config = dict(
    n_layer=11,
    d_model=192,
    n_head=6,
    n_kv_head=6,
    head_dim=32,
    d_mlp=384,
    vocab_size=907,
    activation='swiglu',
    norm='layernorm',
    norm_place='pre',
    norm_eps=1e-05,
    positions='rope',
    rope_base=56400.0,
    rope_fraction=1.0,
    qk_norm=False,
    attn_scale=0.177,
    bias='none',
    tie_embeddings=False,
    parallel_block=False,
    extras=['some layers without attention', 'shifted keys', 'exclusive self-attention', 'hashed n-gram embeddings', 'learned residual scales', 'capped logits'],
    init='orth',
    init_std_qkv=0.0445,
    init_std_o=0.0,
    init_std_up=0.0445,
    init_std_down=0.0,
    optimizer='adam_variant',
    lr=0.00212,
    beta1=0.9,
    beta2=0.95,
    weight_decay=0.091,
    lr_head=0.00943,
    grad_clip=0.5,
    warmup_steps=487,
    schedule='wsd',
    decay_fraction=0.601,
    decay_shape='linear',
    final_lr_fraction=0.0,
    batch_tokens=32768,
    seq_len=512,
    doc_mask=True,
    train_tokens=146800000,
    steps=4480,
    dataset='wikipedia_en',
)
Each number is 128 + 32 x the weight over its row's rms, rounded and kept within 0 to 255. Layers, rows and columns count from 0. The size above them is the row's rms in percent of the matrix's.

# layer 7 attention value, 192x192, rms 0.081, rows 138-191, columns 96-143
size [102 103  99  99  99 102 100 102 103 105  98 105 105  96  96 102 101  99  99 102  96 103 102  98 102 101 108 101 101 104 110 105 102 102 107 103 100 110 106 103 102 103 101 102  99 106 103 100 104 106 102 102 102  99]
[[161 157 116 121 125 186 128 153 132 124 149  88 107 136 172 116 158 113 136 100 104 128 135 147 195 152  92  89  77 131  96 205 138 115 131 191 142 110 133 141 101  94 124  77 107  98 114 122]
 [129 169 102 100 111 134  66 154  88 177 118 174 138 129 130 182 123 194 128 145 100 132  71 127 106 107 111  84 135 142 162 130 142 123 132 169 132 125  96 187 121 157 162 101 116 183 103 116]
 [ 92 124  99 144 100 139 125  68 124 125 142 130 115 143 169 150 107 121 155  79 104 139 142  96 141 117 147 139 127 120 160 144 159 111  74 104 132 148  94 130 110 154 122 126 106 104 118  93]
 [109 155 195 100  92 179 131 209 138 124 117  99 104 141  91 109 125  88 117 138 196 135 166 108  85 136  85 125 104 103 159 111 134  57  74 130 139  96 205 129  81 164  99  69 126 154 121 119]
 [109  79 146  81  91  69 166 145 171 158 115 108 125 125 148 166 127 142 134 150  94  87  94 104 107 125 141 146 128 110 116 161  65 159 150  95 184 126 114 143 134 137 167 197  80  92 140 179]
 [ 94  81 110 137 183 135 174 147 124 172 108 101 159 107 161 119 164  71 123 135 112  97 104 106 156 168 121 119 194 125 163  80 138 133  89 188 131 138 144  78 137  97 128 192 126 125 121 101]
 [131 204  95 136 138 103 149 176 131 151  45  97  98  96 127 102 108 119 112  89 159 130  67 169  99 171 112 138 167 106 120  99 142  96 110  87 109 187 114 187 175 186 155 150 127 232 133 109]
 [119 156 131 127  99  94 105 132 161 197 153 119  62  40 169 130 203 125 144  84  81 131 180 134 137 100 129  87 149  90  72 102  55  92 136  68 161  89 121 119 103 106  70 148 150 118 133  98]
 [ 34 123 140 108 138 105 138  53 172 114 110 134 161 132 152 121 181 117 107  95 145 193  97  84 128 113 119 122 126 172 157 105 118 140 119 161 144 149 163  85 173 148 124 111 138 107 160 113]
 [ 47 105 102 173 104 153 161  88  98 165 114 125 173 155 142  76 112  95 117  92 113  99 133 111 170 112  82  61  70 169 161 189 124 106 148 117  92  91 162  86 113 143  85 110 142 114 180 127]
 [ 61 112 109 138  77 127  87 137 174 133 100 139  99 237 123 171 148 142 148  82 188 133 115 188 118 104 132 171  64 151 133 156 133 112 129 142 165 164 145 123 162 130 148 118 103 168 146 132]
 [146 113  89 179  84 152  73 110 140 110 148 139  44 165 146 104 123 126 126  94 127 128 115  57 120 188 150  93 158 152 135 156 124 122 143 135 129 168 180  86 106 131  79 166  81  99 121  58]
 [154 129  89 154 126 137 156 104 116 107 120 133 123  42 108 149 150  70 139 129 114 197  96 137  83 148  56 145  94  74 170 189  89 135 117 134  79 128 141 139 110 160 103 133  86 178 174 162]
 [116 134 120  90 133 170 126 106 133 141 169 158 151 150 153 185 142 123 118  91  64 137 116 138 175 173 140 186 125 184 123 121 119  81 122  71 144 110 162 126 162 150 130  86 136  72 126 107]
 [167 130 129 149 127 140  86 137 117  98 119  95 141 143  92 150 126 133 120  69 139  95 174 156 119 157 128 117  98 166 134 160  86  75  95 116 123  70 122 147 115  98 187 139 114 167 133 116]
 [ 96 135 138 131 142 107 102 130 103  92  74 117 122 127 164 146 120 110 127  79 119 146 120 223 142  80 103 156 106 120  89 146 148 154 125 146 140 144  77 124  81 140  85 136 166 144  73 159]
 [143 142 104 129  56 117 109 110 122 160 125 148  87  62 116 102 164 185 140 155 158 131 151 183 175 106  88 193 138 119 160 161 159 125 143 110 106 147  98  91 140 211 115 185  74  92 164 175]
 [134 148 107 175 145 160  84 138 168  99 123 113 100  76 156 121  94 113 149 152 135 146  95 218  73  47 100 102 116 158 129 141 108 117 152 123 137 135 114 110 147 149 178 142 103 146 117  73]
 [ 53 166 149 106 110 167 106 150 113 112  75 114  95 152 105 108 140 130 123  75 151 132 151 129 141  62 140 120 140 134 129 106 131 120 163 181 149 109 112 192 136 196 179 113 126 102 128 112]
 [ 95 150 125 116 145  81  75 188  88 143  76 130 185 121 103 144  99 115 136 151 104 105 136 119  60 121 121  96 150 129  55 148 103 142 114  92 144  70 162 117  98 165 145  47 143 158 153  95]
 [103 122 114  47  93 199 130 171 147 153 125 140 102 164 115  87 139 158 137 120 153 126  88 113 121 192  82 172 141 177 149 162 140 128 152 142 131 133 126  83 100 120 155 154 109 133 117 113]
 [ 67 133 120  84 211 147  81 148 128 157  98 146 110 122  98  93 114 164 143 123 126 133 141 200 166 145  90 121  84 136 137 139  99  99 167 121 133 139 155 164 168 122  76 113 125 125 145 121]
 [141 107 143  94 118 201 155 114 124 115 106 156 156 102 116  97 112 129 121 174 157 137  96 111 123 110  55 108 129 143  93 104 158 141 150 187 118 140 118 130  63 131 169  96 147 149  56 102]
 [118 168  89 168  97 133 124 183 137 129  52 116 139 102 163 163 159 112 108 118 129 172 158  79  97 141 125 125 150 110 100 159 134 129 131  99 127 151 163 134 167 148 122 171 121 158 166  92]
 [176 142 154 124 160 145 141 188 140 155 119 117 103 150 142 135 156 117 131 137 140  87 106 156 135 192 156 113 122  99  80 145 202 133  84 146 101  66 103  50  89  99 146 103 136  98  68 129]
 [140 101  84  90 117 128  91 125 143 107  89  64 129 118 123 140 127 162 134  79 137 114 197 129  95 120 139 158 151 138 150 174 111 117 176 103  85 116 141 129  47 129 114 125 120 176  80  98]
 [142 104  40 124  86 160 160 114 120  91 117 106 116  67 134 133 137 156 129 133 128 147 131 146 141 158 116 120 178 104 151  86 111  99 118 168  59 141 150  63 117 134 121 187 162 167  92 125]
 [175 152 123 122 109 142 138 115 196 105 127  61 108 106 115 134 136 158 125  58 146 123 109 166  99 192 153 137 145  88 109 180 139 132  90  99 127 117  71 205 154 157  92 142 123 122 155 152]
 [152 131 160 158 203  99 154 122 149 116 138 105 136 150 157  70 133 132 100 146 170 105  90 159  60 154 144  78 171 135  94 134  98 143 140 143 172 138 114  93 110  92 147 170 142 127 126 133]
 [ 87 149 142 153 217 150 117 146  73 126  85 130 142  84  72 107 170 115 119 150 169 111 152 147 107 157  91 113 112  51  70 159 111 112 116 119 142 146 120  91 162 146 109 105 108 147 127 202]
 [121 138 125 132 136  75 141 136 191 114 111  93 159 177 133 179 137 113 112 133 105 118  92 137 115  96  91  85 117 138 164 125 158  86 182 137  78 167 111 129  98  99 106  96 158 129  88 121]
 [163 147 123 119 176 130 169 113 173 177 155  98 168  89 125 169 114 113 124  90 120  71  97 131 137 110 123 139 179 110 131 151 160  94  49 116 150  93  59 135 129  67  90 103 143 162 110 115]
 [199 141 133 139 114  70 191 127  51 132 173 116 177 107 115  90 124 106 120 141  93 122 110  88 105 126 112 142 104 131 144 146 137 113 107  63 171 117 121 131 121 125 116 150  49 151 135 113]
 [131 103  70 187 145 166 128 132 149 156 175  98 104  92 171  87 125  95 113 109 112 134 118 160 124 168  97 153 187 136 172  97 100 137  81 155 118 155 165 189  97 125 162 154 113 129 141 157]
 [134 185  97 114  91 134 175 132 155 142 142 111 177 111 153 102 222 144 116 136 172  88 200  82 173 110 125 169 107 174 129 126 138 102 116 132 106 120 133  91 109  89  94 193 153  97 112 106]
 [139 112  85 137 168 110  70 137 142  79 138 130 114 154 153 168 119 102 109 153 106 121 103 171 147 147 146 153 161 137 100 117  96  88 116 203 182  85 137 118 143  82 150 185 116 212 141 131]
 [115  92 163  80 108 117 119 178  73  79 105 144  71 154 167 134 126 139 134 165 155 141 121 146 103  96 118 143 108 106 161 179 105  84 142 106 187 143 146 149 128  62  86 160  79 100 136 112]
 [157 123 148 117 172 166 170  97 143  79 125  81 144 177 133 153  97 132 109 177 111 161 106 130 191 118 167 163 171 133 154 132 186 150 148 160 162 164 101 128 180 180  96 151 148 101  87  91]
 [188  78 162 136 104 127 150 185 102 103 153 148 130 139 134 150 110  87 129 124 151 158 176 119 133 110 111  78  55 113 121  96 113  57 124 137 136 120 154 154 123  97 103  83 133 137 103  76]
 [172 108 101 127 169 108 139 100  94 186 115  89 165 150  88 147 166 149 118 110 147 131 171  61 170 157 142  54 131 190 137 186  62 141 136 121 131  87 130  87 123 110 113 168 131 118 145 118]
 [117 142 127  91  83  98  89 139  75 154 136 128 120 125  91 105 133 109 112 102  90 101 135 121 172 192 143 144 201 109 189 134 128  98 134 127 139  80 197  92 106 156 100  81 119 138  61  95]
 [148 140  67  57 119  92  78 110 157 119  89 197 155 106 133  57 159  84 123 150 170 125  98 181 108  79  97 183  77 139 120 115 133  77 116 160 124 105 123 160 147 167 188  91 131 144 115 115]
 [114 125 161 148 137 102 134  64 168 112 112 119 116 143 114 173 109 123 128  72  68  96 134 125 179  91 175  80 181 110 106 115 120  86 127 138 130 146 105 110 109 183  79 201 125 151 107 194]
 [ 90 124 129 140 145 105 105 100  68  80  74 105 149 107 144  86 183 139 166 104  93 159 157 153 150 109 119 134 134 137 216 137 158  94 120 172 116 163  72  97 112  88 176 145  92 201 128 161]
 [ 97 154 132 111 167 132 126 127 212 177  82 142 164 138  86 133 103 122 134  62 142 105 161 168 134 149 163  98 107 110 144 114 105  61 118 140 157 193 117 147 107 121 122  83 104  98 168  48]
 [155 140 128 137 108 133 181 112  91 152  75 131 103 103 111 126 172 149 126 117 137 148  70 124  83 158  97  99 102  97  80 161 105 114 122 114 135 117 118 133 106 168 104 175 172 170 194 172]
 [150 117 120 128 140 131 117 120 154 141 130 127 197 191  92 126  94 148 119 132 160 131 164  86 124 133 112  87 120 110 153 124  95  67 107 128  87 147 105 108 112 121  60 129  86 187 139 173]
 [180 144 123 144 138 159 145 115 133 141 110  81 154 119 141 145 120 119 137 106 155 161  75 158  69 153  51 168  81 129 145 136 134 128 131 199 118 174  56 101  94 154  98 111 110 114  81 123]
 [118 166 122  91 148 190 163 134 155 132  93 102 184 135 139 133 110 114 125 123 121 107  99 133  63 121 109  60 166 134 146 160  78  79 133  92 168 101 115 145 108 139 147  92 108 127 109  74]
 [173 147  96 134 117 175  76 156 144 139 116 164 123 111  93 131  83 105 154 132 159 125 156 157 188 114 128 127 137 132  96 147 151  96 125 134 115 151  99  99 139 186  73 162 143 152 109 138]
 [104 103  77 133 182 136 127 120 123 100 101 103 155 139 151  83 151 128 144  89 150 122 148 105 114 109 134 159 166 124 105 170 162 147 158 175 107 207 110 127 114 118  67 175 137  86 164  58]
 [163 113 117  94  97 132  82 185 118 170 127 142 165 110 130  87 123 102 131  99 147 167  73 105  83 129 147 135 178 169  86 137 115  54 134  91 127 115 159 132 123 138 156  93 104 140 133 134]
 [ 90  92 104 118 116  90 117 183 131 121 182 106 146 137 169 147 140 105 128 175  83 149 136  70 130 158  95  84 140  99 153  77 133 135 147 175  94 138 152 158 147 136 156 138 133 120 133  98]
 [127 109 121 128 197  84  96 122 159 116 135 178 137 109 140 121 117  90 147 136 159 144 143  91 167 138 103 147 160  70  86  69 103 120  76 115 151  96 159 140 112  87  76  46 166 126 106 140]]